Weights of a small GPT-style language model, trained from scratch on English Wikipedia: RMSNorm before each block, 321M tokens.
Each number is 500 + 40 x the weight over its row's rms, rounded and kept within 0 to 999. Layers, rows and columns count from 0. Numbers have three digits each. The size before them is the row's rms in percent of the matrix's.

# layer 6 MLP up, 512x256, rms 0.0721, rows 236-254, columns 0-255
091:460378515462544572450509537510500480452468433522499496495532465511524521510497550447502513513584479498513537507508573455508543495490438491480487488537520537535501455511435585511537441502555513507481467512454495409495503501517470426468520522488506546524498478617557541473484456550491500487561574503542538527550517503519525488510559504564465526475496533505460469531501489493559535523483549489483462500486467461420526485525463511484459631538504607473472524497550555395435526537475477480443528523479526513456561441473568503520543521465430565440491543447496490523451510446571474504454467452520463520521614504447440458512548519574457458509469532507494497463525505549483468418543471451518561523513538563479538511493471487525538390504532495484487490537502560528527503460492528
099:526466441512508472470506530499497491492460476475524453487494501459504528537577466480460520538458495605532495518562496530454555499487419542487445456525520508508488520445576561508472510537522520557495477499475538485505494554602471457515496606456516525549555460557458530506501573542463477484455494493573519539493439446475531548530452493533502508534491498507485488493452567503521554550469478484525486528469489520390435502502432533464459475522425535534555501557487600509467460582522540548527517507502553471561530491514543482455488570532545551415479579476532487498490565500535461443485491505544588517548543577523461514443446462439451474528568549464475541540494497499408483434526520515450490420491557456433495473533534540480485504474480466488473474546542469515523444538473422
086:466550522409527493477530558444537573499507501454478509470533547455543412447566522519523491467419583563538484491489432525494535483500523540478485462488520469510495506461517531456459576477427475474494563559446429555537578549496494493568499579526502492534511536480502593552471451516476476546471508484477529535515496499498525454515536519445466468444485592518515450544531494471481409555443574543438464493561419472468489485531567500568538493424577506530470481483512553546477514407465435440482578486527480499510487543468461447500529516527533535443529523520487508413465463529488506490573536477598499490427524546473509499481517491479538488479487491516513529464515511515499518470478480482503473550439598476501447473510484444519494499564488557514564507489479447560540455498473532
100:481544448494496546592469426485474443511463514524549484544445477560576482513538358544516444590479477492528454514533477507468462530524471498492460526507542455474479483592465515454458539533490553526492479503482473499509556530520517511521514466527497512528507474528508442451493491529498547497498473541584518555520456555444557488516474516503501522560615524508517457535546509506517527470475436494530520588520503530533469485546436543510498429487539429529568447522455456476465543480525511590473506547515572528485482431551604472426466541496456510501544537525481505543622499507459528465481493463476497478490471537473427557486402512542530535470503483497563595466484490497448460552470523464466521484535463503475520506473544530569453536519524479562486482568567491525529521452483477
106:480464480467496552468466460471455484476499506591536588537442484478493473469484476529443525493569561442422506550516543587542510527508542505509540504505498495510550458492525454443500530538463498523498498578465483467438530484489483561505528499486486513429493454413505445553567476520511471534479561532469516513578526530511483519523546443553466447486514521522423513525525522451468588534516502406508577508499483503523500519558467520470497440425511456465491409461525553530522414523500487541512514558484512463517499480502455454567534467504425494452457437449499509413619528472485514572446528469514577542561509472440480499529489473472441534441558515445528508508529476519537526490595495544460532477480453475494506507477416485504520483488532512515439572492414474495525441513485433
098:490480497399506408446465492471431470572475552468444443520525455489553374490511475463524570496517511444517490445491485498483538514478439463455488512483512444518586499534476524484415520474465542484466433585468558486476501464500487546570520503500414448516505496482535535538492448564505504471544438488512519502481477541523510554387519522520506548551474473512553520462523506480511499498479445549449487547513476527509471523529535525515490522479438524512481590535536471524438502426492476574505495501488496525481486552527504514507484472461470515564540518543480448515471476453428472467432507498459477474486445523543448457501457498444542574457510483509375459460492621531483462446557485545432521549448531544488518523537510464457484516547505498471437429576508547443496468502499549
101:528534421532479443510526523466457426472513503519535470490538465498531556587470474479535565504460535576473539551490472539478590485470505524506501502540563537477492415533500512525526484475558450423512496554627483455517457437458473511522566526476526544546552433488465449515490521532434424540473485498450441480440453542522515579514519493570520511507461456510557512427537503490449528537411478530447519508526478451485479403489506477467483420482416544504441504534473474544522496522447527511443540482471406477446510543524450490463527427518526466537552536508485537526488475526464471494514465446483536502492562520511579501427506466539454494513469492525513571510466516554466488518507514475536521558480434466522511543486578491466501486496477548604526462541544592463489480527500494
102:500550552475502472539463501540529446432484446486554499533561501503501524480540546431533475482537506482427502477506495419463513489457462475495478447539495494543500490538490552542503432526524505496540509487493469523502484576519433461562466501526487615560467485447619598518439541482504490476509500469554501450453480566492518450527504455552500457532498435552552475495490492536526496402529424511416516525601454523526531482551500511528432488490532527499491501496545451502518432553558536548516512511451504477486495500507482499475510469535507597608480464508456452489504444494467524519521528482524571491512596434460434480439486540474480508509484514459482516488521529549559536464473509449521483510526605509576560464481482507442474550425487538420559471516494590508463470471497516
100:532537480497506506487486520488516519420553484480465417533533502519577514512482459439501501500559538492573504496469500548431535490467443547440501531515548418459547488510456516475508454491493507521455499540548432461499547473496502511582524464487587544518533519476502514445497449476518484489494572499542468414455540488514537450548531430437499426505469543477494516443550440521480472510514479473488436454494512541531526546527464487502433569582453554462414504470536501478450505396472510472521429549477550493544571504533564521544536492525514507454455502488572524533550481524517540474511491548448457455527476468465457507519486439511485471471448555565531560535551509495625587522548486474420602480529523488576524476498483495545488534512538450415520495542510539501526474476446537
097:461505454488571527532485597476528591539433515554502552511406524511608426523502502492523472406553502469491475444553457478496475458531499478506612521547513502543532489471551439417527510456580505566554511484490470500437526494439516474517485499496480588629536490436428471512467455472471524567552514496537472519507478539429476517498525537529447527412408518454502500488498511488488473483534454465522509510458459541541465493545524537528539536480561465499446472554464492503519555452486473521486509544533444467598560501566438466493477434482416436479492501502564512542452503457530512534590488519519475530481491460496543529507565534507485476465517510515482536501480511442548520479523499540475496478495564508517441504488492485487493458433534525488529440522507526481496506431541455
099:565489470513541487508571459464532544473521525555375518531433552465464522573536496519556503476503412499482506525494496464505494489513478467542473380492533468514444495503534549568450526561570469498555504465487516531438467458438464509488495537498590519540505420459490517531478463537590554507456523488486577477490474525522470521509458501465526473415488431403504547535497516452523577482501522508493489476545534455427549481590487493477516580457515472484483531579514540492529495460501560455542490421457585511516568490468503563472491433534493484533494504420510515463476475559487475595519530467482553524497514472526485546516503504532452547501457433542574502453543467511492493556457450538496509488565548545520489525527465449507495422472502480489527407556519469514500503519510510
103:488552479462500413471498523468534531539517577501483490532479500499454477512534447476527464511498538525436500533492479496514453456565520460515547505512498533443482483380500524415543495567471482538512500558525460451544551559552539417476456494537483565559486486485430521538463441515505515475505556515409462477536531530475523525541602497506423573408521489465531489500510456553555542591463535441509552521504563537513577445457457496493477508476496457478475554528573547471397447489586488455497479494503476496555514470468477432538446500443550438506493464528559583549449559478481506524529521460465550491562531464498465469511508508522487483510471448468545527482448530495482478479512520496484500486483501552471478476401447474527526545565500469525468411532504525474484517540585475
106:591426540508493540474511515506516515475494459478470501426464454484478490467437475470495437494431509509453520451507587557509543485466535523480434498482507505484490549448494532541528492472525530460496497554481472529528534471522577427594549486502503487470521544435531502431550475461467466474573436508493487462471487507538502453518472521545510472537534536462491444551529523458489502435386531488453401551483521418513496444522448473439582557384480532458511493497450527458424548459539552591440489469468549494537497578491443540495526481495530497572481474485526487524491442457481447436484503548521514465496501601519490514532528443539545491510477438478581480524450463528561459539448551566491483472517490567417520438533491455521508509499497480555485497469531478466474527517490525
104:527509528516464529485497482507507504506459437530528410517434555493412465500509521477501552512561462539463476452527523539528471460533461492455483540569578434490439514496497468418507540476481495517499536577486540454490560551483586477544501399448411488422486564408555456494504476535514443489456463477487582571456482488531544487521496396550531483464511481550517512554537533442474528452544526567479507537495513544557489503496556532560478484442585457484558507547524533490509503475473486517545451531441437514465511484531570534522495530501438532467466458465485487491516581522591436454527536511505543535481504502492541517499472540498464565478444470511552465443497542552442474499517506490463489480531477595465541547496463535525469461465517483535468469524516444575437483446445501
099:408530489423548566474472499576488423534495527474500521444508463536542529486518457497510482478519501498510471388480461594485492499503572485563510546523467515484531512536518480522574520497435516459515520502479445446496471445508539446488489455531457491543478529517477500464462487497526489485531485481496478564435531471496485481504500525548533503482500497527540509413523495462497495506508427561482393482436518469556478538489478497494497486493456438493457565455506449580512498521522550508540579509491525535470502485473404502524553473535483472594479509474552504502527571510583452499467545520477530500553464521474507496549528479485488487510537373448471565470511546452497526533462523431515505463492450502501414535604519512481472510546422659541523569521520492586461538488548488
100:542517446488565535554451477515415538470474514479503458527475516542448438565437481472484507541459520498512554514462515491482513483455450496478469498495467495544415479490476471431482556495495491588519480490499527522549468527473542535513534495536481539386539487526605562548459454573508493523473468503521547490476583568473482506465571525507517497530485518454494453562476532524569527435527556552551505539520474564499462521470530525518519431469497411410441556474453507475454474509535468505540490467484527577449554529444518545453490424556496479504534458482518531520545497548474460589550517490505502466476561494545432482491445569551475471545541458417564508537511485455483526496505492473525546486521468511552521539473472425520499490554522550404488496545563517433529589505462511
094:518454424492461512559426432590504499487478484566556527525435430518486568455433513453478530514522456517455466450534526478497444492519539468464457527553454444556419426554477491487535528448512502522485514515506442449560533500518489449476521489467538473442540464503481531530529478502470590450526463509449601498458504565557492493479506466524490592490474502532547497554476496501535517531512460563469459548509497556523540423439449491507514572524486517526453557518588473469441472434522482502514512510486508524434563489506548404488520458489455521495475475512497549474563496496421419422528417523476524522502530490534510491569593525539488523501503503549446511472441474494473490550523544515485540479482587491533458447441518503481470505552533453478500520454499496478602495450557515
099:522521446530498425504475495475476507561458529513545456466523505431532460484505564469516505525533502500501538502465494477538516481506552552502509564460451512498531493398474550567484502536546502530498473443479512514529581467462418439474477494424467478526484573483499522517487575489493401457511457528531541461486505458445504445483381473533535494546547513527495484426538541415534502469534508512452468476527469414527486515509530433506521585469455531547531488556473410571540430549563504486443518469536585469484497547505499450440474490486522504626503483502504461482504455463521544459480466485504509475469500575489547522497478573493504448497560414536494539428488432496477464470405482493587547544525544473502473494493489454572486486529505540459546456468457488502436477477484529
100:453526537525499516477483452477474525532518497578562461531541497453496517504560537444488556489483468479546497504432589497552537519433460535434551520517447524475431484528487524490498507554559503455539508531529522560491470513514486515470491563475508490490479519524525493504540515471533470510434510507588494526491467563525412545442497507603463451482530513538516516523474539507495495567591546544444492480493563526506544499526521532490556402531503486550502567564546605501553488561592423506451463416546547520512482394466499519496522502503397475512495516543450588502516479507550563510453497490484468432483552465472517456475436426544467508499477565450492561484480526486463481494418506535455527539518487476522547527505430501413472532442510479571529502501502510498530453506569489
# layer 6 MLP down (transposed), 512x256, rms 0.0669, rows 236-253, columns 0-255
095:516555472556438426571414496492547497536547554497480478411518515503525542505570514528433527488438541515475508495527507512451511524491528506426563471490507514507425499446531419500444536484422501510470498461517493518513452592460526541520467503472447418450556534465451589461556517529526433499469558515483400493458585469513533555446476505456493485462504457581605481497539503494512507494520469469524546483485481488534556517431542471553586478539463387548513478472470491541550463503508518509466522509466412476492514492565466490464470528530524510486461537560521504467523516465560466497498531548451516466478467567484588543495435507448476507460572532477577445470503453454481545493462572551509510472484486513503540544505506535437444538507519516497505470530532437495462496552482515
103:501565525512471534479464514530469516494470526506472497569459478485451477474529504543458454517421524463547500513518486523500423461477555522532494432531591432510396456537555525522508446415482536507461450509527421485475484495506508523439488452592506444529518459550484417530488432476468534454543539469448540487523524494515449463407394537487508462469491535521487543471612538503490519487498513477444527524426440503506495471539516443444473506545536478508511521516512454471482551558472464494477386443512500503534493531470496468490566454484481513533521492483505466497465508530460566521493504430504492574513443485515502570517609551474509484542538481525514453516469498491481492507603480513514505616558493497526571499566555573445469550531552509479437462480542490548516539471463513
089:503460485519503516467518495510433424462421528560474426507454477491532548536486469553540562460489449479512513528489472547548471357581508519508466469453513514509514428482484467538482472485466545496502469448562532525475438478578487445495523561500464462497497545496491409527427544521556476451505617452528545496487457525521471445562489449484469442495537477474505509476551552538519553498551525492459545471446515541471536497471483539452441502530491540479586561493511428507538499554512459540539478464488524496487442533526471465517533497476563457564440453484479551582439505486416510499456492537419476438575536563483463520462537495511453430520499552411504485526509532511445465481497525520544473497506496485555470492454556538506470530469508571450471526536543502518459498537492407
102:515491565447496529468487513478502533459484546563518474538506524408535526461527470483446481455436477510466470546586374455470554436541438485518507489520441468455550470421489513549512466472392470489495487437496488494522577491478468478451500491532585473505460468490516464560470450494546458483465493524552561499556481503502497538462515490499464495521476485437514510504462487575460512447510536493465478478472579460405520580510508476557390451437457551554511463587482534430433517507469514399525495503528487537478461564484493480491479475537503446488564567520422494532516462517517540507440462529582519517452564488495565479551510511567489499489513496560480438466477519535567579456580457518443501504501494506499470510516451488521513576541484511465524506491462451517518530507500528
100:509510543454503513445527589513541535456447503560490489502503526521514460489440514547495454576431511520503546548470426528561463614532473507517478576584443539493544492506476523495511557468462505469508480479488554498477446483509480538520569553466512541478548578527467519544567513589465445495510536593489525569519465482551495461534524497476490501423493467537440455513513497492471505541506496534429404544530473485508504473442396551483551517472484505462487523563536543578556505505511461580501488503537567492458509552508447510463496530434549498546543511478516437529480514527501494585479443507531499477554464545461505481529456455491437550437466514474505533546514535548500487529411554474548427454485501543464537498435465485470430499498493494492528495504454572564491581460549538
098:479536479444506518499480527491513493543454488460510503540460516554432562467518487434439464536435551480528467505490556554516471582525411519542560429519505498541420504542498487445498458517507483507490500575500456500520491501477493489482621478509554458540491499511453513564497520487485512469493529653450530477547495475476485472594504536464519492462485525510424536516456444541464447506552483515473462481524592489383472484558520540416395487530509524451476511496512487550521537588475506526461473495489481460484584489522507463528482519475491502514579514514411492527476502451541493498526485527497537538504542445598544542493551559508481501475484551550482517486456421450492555535541433447494513538545449443550523522505514549538518400497470439460518555480502499479498539502504504
105:502445501524544532529438505462513510469446507500508552507485494492495521499481460452478487500494519449516486528542496527449482503540529458472448487467506491453560446563531494497539495488437445583546547529496538512488410480533584474420486468514501555515465526492502495533523490536508504554556483526507514482465471483516440437453432522480531490553520584491435549547591519500482497499587542500522477449500447467515436576454445443425542508428529511489534411501476469499429517461558491523575544483493539481464405457505453516492486476496516490574501362523491510427486530501487496493488520524467505463447433582461393505499503504527502475510530466477470493531428453527481455426498515452554451540533517482528509514514443540540457581486466451432423466444537443542572539465482506
096:419500428475535459500439515518542528452594555433465581452422468462447512515521559422511538492530466487520475502498524483509558303503485496509507573486473505463491564520531438502522452516451486513464515559542513487405497513521495467556424506474498474522518504538461506435564504486514555467480588439470533561442480605520468528544472472507515490558493440494529555518476514510474525471492531507529470537463487463537435490556523512473471509505494446513514452456531502499518545496520474506586481508454493497497473467478506529491535537452550563426521515515521517432463461409488547471496538439474488481486519511471562468507521464477608525512510453507542497446499459466495481457468478559483545553531510504554511497507469421476491443554496507490549524507497437567472573525524528
099:534517527542522463499512483514516444519521508476452518572460493402473464455532532495481488514442508507507556431534482455494478328522496483542489484442472418536501500523519539511486556459393530553511567482588496478495496519546536498498440481504514528500537542536517486470574554532582476525496511469496472499531477515542499540581527575438573465538529498499545435489447509487448538530558509457544465549547534495471483462474502498517553484460543553503539459438532423473503500544462462498517513482472447542525500463509530512491522511549493459462505516525488530526520524455515558480459537601560542503446466493544489487501464551494501476493548462510428420545495439508488408440511448511478449451482517539432369507521442484505488504537504522435422466506456469548483571468523517
099:559516503464539539467504494487465478477511499475474423512520496467503465458429545472522519491480455499494502497409484573481472531529578558527473491484536525422494485575531522547435558450459480520504453502401494536474562453572567533509409414560481501476439537551465454478477561617472465528483518474476515506523502473478530550531488505497489544521462514524498580511454501486493542534476493508431472459477514498496493521411539535500466533432485526501486503543488505468493473565540447504553487485481573448491483531482475573502555563529501500567483412478466484550493497620487481478542493505424567552552529466513528543486481527478448496546527440494495515454477478512488505377515594496460471503474435467571504470450517525406450463516497508496498471428514538492423511470512546
100:466571489461501480473553489551542518600488446461498488428520500552476539494499447477529463531554444531447551502489527552479507403480499476463546506539516537519491530522487497457582546436456470474459567526553478498497511530464497497551491575538459542530547494471497550447472548481549460515486488535500484521486485552544444440586574534502442481509530483432561510518422511502427557487465501468476493547497509510542491469513468447482396462486576421557427458556528528520500427495530555510550517551392521423511529493493483496462512589470514475521523512508476477466471479473540570494390454525539457467511533497528482493514479450484591485580577495552455416447504547495519479474487476506521505489516476560486457541455475508525489547519508445481481460516555521494556548473553497
100:459477541539568506568520531515506535479482501483493470508435472503537438492468508456549498462507476512515443516580508494489592454533547472454477483525510597443469601518532516488429463388510530523531492426525538574546470500386495489498462515495525490563493529512528481523492533501479538520460548439563471545561448487531478494472442458494575484566482604551445473448512497417451439511476521490546547466501534499456498562476475488473487442476478483520485474466562502519502494493515437603515484581535514533530494438538495512442489478534515548464473411499481504484505511476516464530544495506433515509539602437538440530472481523431537521431488473497481521430514500448516491488476548470491433461515506494515519519501554484437469531531466515545481485574466437563420506542439494
106:475456506539499500529531512485559496494510482512581568439523508547485494540510483536486568517515531490530583485472542538515475437512444513474516420467458576521471494456543544434461577465480522494486520527450505457455501514487536485450494533496503533520567488558434496497525468514506619512529533494502488501433527482507553485494455512551484472479560501487476525464546476449470472491523473502517540491575564496562486431458497565401508450564478608480495486514478578550571492466421479500491431542465480493473471405456529515515435485531535485460508508519525562514462496496553465508479450477455502591480559505492528438531592454515468542524502507474501441506514538517488518631505521473510481607532547477531518452542436526497531475550506513452452488538583496546552482472490593
106:472432574508519540393510474533560482569452462502506500538516502465561504475490488537480463507523507456540477545489482482553498601483562481473504481475553521415520478521525529525582458520479430493511494498545469481468469490472467419449514523507500528536500489454510563541528485461482473436516497515501473452444569509359506518453521524501487476487539418458479534487552444493517514487519472532518532540588505503567489455535518564480543503477485537509511512464491377533475565477517531528470548460552544554423452568516571614481493472497536605584581494420477500502496460515517470494485544455463465562545488515488484517520545496460496476544462463507461480512534440539537472459461522540541516529554475512541535463557586453541481460529467478448488457495496486471491539546543481
101:607495470507445462495502424506485530533479475532493508527464504469468418488542459410583480416442488556530495549536499466506529489482437550421486529526473519494516439436457472526546469469562506534520488545428536547521480481516494504501494464497535503488540505541520570614446550503454561548485463507460523419513478461550419549519485520459462478480586471532495436542540468532488579538433531510509524463595497487521476482481514537441511528490523540502468419540496515389462544502458492474561474506512477437518477506580484487487479512527461539527494533568481521572432493481522537456526416470525542426458535533430556484491523457514496520463490508537494451566506492492485439494576503476526528583458531478456488462491482546571511510502506555468471474478467477549571475479494539
100:520488539438515548426525527428578536486475502448566522460413534473482483537567478517523525546574433469557454458526478488530493450488540429543460488513519499524517568505519515531530567513462483454531500504501517427552551434525427502496542467468527535556409561443492497452452468451424502579520481486535504524565454453464480499538494510505550451482516519552480489553512509439522491501437490557486507478437511545515476526521510536551434516531505480522576459495560448508498456418502517521468517513467510505580525484573487530489471541425435503533556504539409504466531483526542519497442524432447454505533482449455461517495465512460613476507523460523457503434500508531540510438579495553578459480495469493499414554476509483453503528467478504528431448446465448488492484501505548
096:493550538402540455459500428508554509512540561480510509500487543511452454460640470529469519481469499490529528575434493521532489438452450506605521435446440512494490571480548476503477504563522487510555446513473551517520475467547517491535568463517466539531505459511429441485481508521512458498511512451511466546532449412509498458557511443495493478496526456486466504525520591496500488466505546446531506585493549438543475506505542549464436463533517534438547503461450569513493485534484499518505425527519513517494505500551583478501420544532497516528574480569483397537526497522510520476433545446510468490550456477497492500494444553481547561540441494512549470549583551461512552476520519470572545538490480495485491507504511456423524526472441546434542493522474435490436535516461461
102:468471557505566550493464493543447481503469469492541500449569537511473445483514399510475463544503421530534501534518447537515506483448403373476486559456449503511556458449419550477451516531469545470486489519495487481489464537556494456552476499532482497401553496553580476494430422490518575557407520485472498453496440494480444442490533472555496446516530504457514478509460530544492438477442529419476454463516470512480434516506532505521560495537500534465442498460498565483511529435474536486517486510503455510530502485446537535501506513536477492425449448525463526478473523484484517512524540489543523474500500544501567474488518447501467412467528521484524473524625508495443471491570516519454555616507461585524518437481512487515529465498497496485547481487530522569507453568520555
# layer 6 MLP gate, 512x256, rms 0.0685, rows 237-254, columns 0-255
099:450464440488464535457559557534499449474509447434520523404533493549473546435585448530473565534491490562467537565493442457510461479542540500451468506591422493489450499557465486524580483522551491456522484544497457465503570476504464551543534564490494464520536523434540470465423536487521502435496427440470498520506466486544532469470517472479541539544604457458529453544468440447474541488457473501547444482533485566489535535527528485570487503420505417545444543501490583540490505430486522518497527566455487520463515516472515486492499475527560493490478526526444493507493583544448473490549488485565567476471499516529506436448534462544468466533497473469530456487552554531511504480499576478477530474490479467511580470512409513527525539422499527537484461537508435472490497538514572
093:492508458458515538488508542570425482471505504502497471522464531539499485550446480529587493516502494578503526492463490497480500502499441454531473502536477481558545467528451463527514495520513518463545420477446486488466501517441489501455523563500499529507547497488472423485471507482471550447459544511477447510469445551479449564515512471498520490520483486442508547494423592481497465559476491479530547480495562450470527506447516505586463484505499488469487461520533414442417460436468513502531556519512474500473561485500560430527494476467557513538486562459489416516490578531550462483483607550540468492446461475545533478384433516489474469493543591439498548481541465492565471473528389596553513477474479474480478582480562580445509519578519538487498449524463489529514441574489467
100:513506575562514537547468616551501558410475512504513555449469574493435458507500533486482481433537576552483423503493488517533583444553526488536474495520448552465531466563509473493554542503447539477555554534483500575475491528451458523469495512560499569489539571418510489537446465524441482563464465444492556525493485479493482455513515506422539490538520516468515458462487471487428490519503544525499532528516456499472512569533430495518506479489461466441441459515590523473493453439478515457512485476509465535469473514491525483516444405542542528533488498464501496527458483556435451468504521565444562510539513475462556437547479490496557493532494446478478508515518532436483554530516505496428495529449530522475505538535486519437534499503516545547598528456549405583532449572499524
100:418524517549518508517553469484438550515519603510480532550431544470492504540488507473445539472576452484460544459564556536484523468490528488447485482446529505456524510505593508569517479461453556509496500519465507451470503534543443483544505504484411502437508450442540499536538443471427498495532535458484547468543520488512460498518474548634507439463466489526455541510467522409496548446550502461502519449460492469490534532578491489491509458491447490496522409441491508487565437512555526481519500528487485517558396438501533470512553512482471487465481486452510549460510531478448555503559518404564580478513507533440529535516455542477509518453561559485561466477513565447506537520536495524505486439467517502438554496452466471551565556502503540514483536499401464493504493436513522
096:421506525556544553572550439526449477451477522550520509540492511535411541473465497471463456546527469511472502484427494519508533480491504513447441558419421480488499489557511528484517496501552563498517456584538501505558567515446499479449479534490560527467468467483500473446482449560481484439588549537532478499437515447503459502505565537480478539494508577503517531547491545372550514476529499482481492481516471543493476519496559444454559531528462496478471518526444547452582533457548491488564512432475516573447491456593517492423535466445449446516598585510549431509507468542499492465514453482471472554546415506495508480498511521572500506501500447517555472487516566553486558457458513540566471520466498509472499548464509501510422457565529516495535490514468491553509535490482530
106:507538478444471471468493566484480469457461442494442501486488442533493449505521526512465486454482498528505553466463570484443504462510443499426502511468484497516421485509504500545433500504486501452549470445474440491531513454534532551490495452457439435469555507497517469541519530439506546518449469485519458524481537498442496470513589508488448431434518445502590528517417476504573514465485537488523532543615483537489528522527472577599454442465515490485534489489473469490518511455561526476484514534569511625512556492452504540505505520516509503499549500440479533534491489526525449517447568562425542468507583515492491457494486461492512495493462443458515441512471452475511406509522530463487468478462466530491609445567498525507468476488538533524476567496535453498386496537504627
099:526549525522451509482564522506426474563494515487425563479463449457445548516496550548521532504491455499477458539453488547491474511510551454492497514478560515501474507505479449467467467499472504553448476509545562450470489524501540443506430552452445419517458495508510474487483510564473566467523491491496520558570407524458486558441496503503548501470497527467471526480535517513457515463465482526510480536426510459477450513514550516440496371464527473546506464527528572504559579493463418451515499493555477429512454523528453468511521533477480498492596496482585512542486436460503483466479418563517468462495559530531583486496505506475530453450465465498479493490554511512521495479583503503448619551490482516487456582455521538566525470478453625541441500462562443507521514444521480
101:477467528519515450498469518530510488520589538512496536505496500564493516435495488546503504493470566475478481503494433515532451476560496561410440494421411441589485513515466460457487550521465534554447466516545447507495450482446520518498473493457570485499517451528477491520483503538508512477473459468476502563478461556476514481496480519460467539538453460541556474559453532464504512503582561459583493442521580452413467509514508543509407405468451497579524423456533468488519448464481475562522506487474403505507413457526515515519527547459460572543568567565496459549509523451502452451527463495556549497484469463500532479496512569507487485447444421541484426523485481466448501463523500546520500495427534474473499572527458500463539504439530499416496496478498494564524522570496486
097:513443520514534479410495501485459470477537537537512499507504528418516480463521496454489513436527517490479598561479558540483537497467622454440509554481480522455451552510408539547557532566588492530505527495487485562466420449523454468534499531505490520538455477512476483458544522429506516426498505497499465488496511520508501465487508529524438556449510552431519486513470469468468519466472544495564489509547454449424498541486513463500567417537459541524570453473464537537505470440468516489484457515499470497471571486497521529513509496445606475610429456474533529515548507473485459527489453505511571432485454562524467487481429392544516528523492446469493440484522545534487438494448485504486557507511485473509429485465437500475485493520504622472514541494542472502511542510543580
098:498552472451501441506521525545457405530526506405492487509477446506480528523512529521436518514471454507517519526511527540540500501531492481476502502515486529513464442469547415512487493557551542485514537507439564533543404428474480540442464488528467501460538555503503518503456524481515494557465559422481499550554487480430554501484493413482473495553544506461497489491523422479534491484587543503479524506581483443442533427555510485496513472452520472494527525555497516547541586497440439461501469497501561416508533464425548515451524506496512467578530436508448460427497492571556566506524542456518485449579492422455488488537509571448484502408469515480553510522517469504415508559484505454464469544473525569512484531536423492520469536558483491576487555424541529504510465510477562
102:535530494396574564505525510494422554515449494477452512506522457493510533552568477440507513457480518537533534498584484470487581461510490527449489466513474490475438535566480517558499474482419538535491506530495552555516542481434484519557461504534466510488505572471476460541471570470541511538453482462535475567549510505476482461529469520608523381494470519547541443508534498461482509488483490509484475485509492488442502479566549511425446478446524493575441520441556534553532465496442470549537426482514515595478575551518427448483533553485510565503505514562495470525522493528533493550498514517507469545517443526496504501481482465439468488560519463536445389496516545538467509495498530510545512498546459473453550422558512488452473523463551509581499480606506519505463548491580490
107:456461544571474462471476456472573549478521484517527513431584459444535524472487469603496513494526558470535512559500502497502507458530475504469459535505495509505474479516437513481538554523538551494489491508528516516433450420538509533500487495575528477518520530476501526521548549593470623497531471472531514504505450479490490557549512499492554511503454513516468512543536480404515515456469440493486451460509469437457505535482440586437567490551543483506570544479507581453520550492489447518483515506468499489440384492521523496519438502530437452497482524461469454526472551466522469461511422471552429469482545556516535533550508497491542500509511577457574447505495490557408560513507482486465435517509454413478525493467475538510589520548449485542558519525513418478467409475518473
103:446505402471550462483490460494514515444455420489543455474540466492521444548476471492511512483513602521452446442475528429538551453528553530518484474529552488490539525578463524481502526454506506513568497500565509467500558447449498469490466526498449429450497539431502533502420449601524490528432525378551534563520538490479464531512473433474504472508438472518522456591466500510500526501452470534533506454522465560427523476499544575496511518487505458483461487532491537491496494492497516498561525526514473503504562513554517506543558500499531490536460547539501509464513442503504462508463513550465491517533526531437437489527527495453489554522472462514575506498468614514456449517579451456477477465499441461450456488415455569462436534441488508429437436502463475473527550562474554
105:465456515538445547529481546526517499518442461545508460461542502512477526568452525566388438520571610582507496560432481568543529473468518533477533534515487531484559522506478493481517520533418517533566496519459447445468495488546425509461440451493537502438522449452518562525486555567456489438455478511493449538539502509426561489495512461488471516464512506547507518458528497431523509507444495556530533432501512401516506523541471505543530495481478419518503529543528489488537468464470450468530536537502547516446499487487495474541491431450513558483532433530541535495515522583513537526474480500516478484511460406514540422540497491504425484508491496532553491501483533475567535548507534527405478549504496487483561506457468534488501480409444586635455485512502484474468496442517507
104:478477568566498497492498523498486510478551451479490502480524574405476483443465502494419471487514502508543520491468448513491477504542453471481461430505549515462510607466510543565505472569535471512576448519503476479526504479488456534437533535537455467459465510449518502494496504474466526451510543483576476466513479450495547494494497398433450527511516492521556467512468469463510526538536519434492483477585559462501484554558513551596460591553511483587474524493563481531544481428535491505515499533496513442536462476525511459524566550389543552543483485462404542445465493544563573511507539494468522484509510423506544468409423490465508489502568542532485459485552500551591480540481504478488419478469551521515543492504497497549510492496532578550461455528482431496517491563537524
100:438511508511502544402460511526508503523544551409490543417489486475480436442485421520465522486493528502448537467528499590517433524406518524494453572449483470444492484496560534498469556564518510476501497502507518523498548476479498566457490435495504460556423515431453487524512534542516492441485477488426487491504458501518530470515528538504462574507493467502477533499429469523500585542444558418488483550444530450549476527465446530509487497465522498432411482518455519531477497486508554548540535497445437487536494490515465477478523513514545491499442465469549528586465534513453505517470451515564490538618546465486475522537513537536500478491548498480497476530539555511400474443466513536503485502464498520422552531405452479486536457532497571445458466503489460512439537611553539
109:496493467453513463547454535393444470538470539481509465493415552535489548503569520569543460517519465494450519498492431472490458517441510514535573521480506434447547466491503538447559495415579553512524475499530492451556506501523557548523494510511502525473518515569564535489491544489528506458465502496542492457580430504456467522535513491549460487502518621454509616459491496495495520515476411529514537505551486486517487542512561490473474508506496460587438508533516455513449499401495455540482532577515514528502493478506542477499529521510455536514428519529500569532436513517553512455511490516616488477444520546493510549491538552502513447508574494486590453441522467469473488449485477536496542504466498532451533483514484517486564430445594561504535429555476546457502550521554503
099:544516506518443492571476532458514505493550453467479422465515509504495463486479469556597519510512497524531507531457451488548523504488479456451572605446523454467444467449502472463477510540537488500436509484512503528509534524565532542465469454524460550451496490479530506469487570475531527520443506435573406490478519494483460497475554444501466450526473492507429443455505487484464475542479452454478543446454496527531546563536541485510537450478482521518496558467498496424504436538470488503556463459572464555435504585427516478472484476522482465485443512482503561520503543605538473510568491493565513421470565522453438558538475492468461404474449539521508537505493616505478590471487467503472554491459556518417565519493484560473473480515515501513462422497484479477527480588489544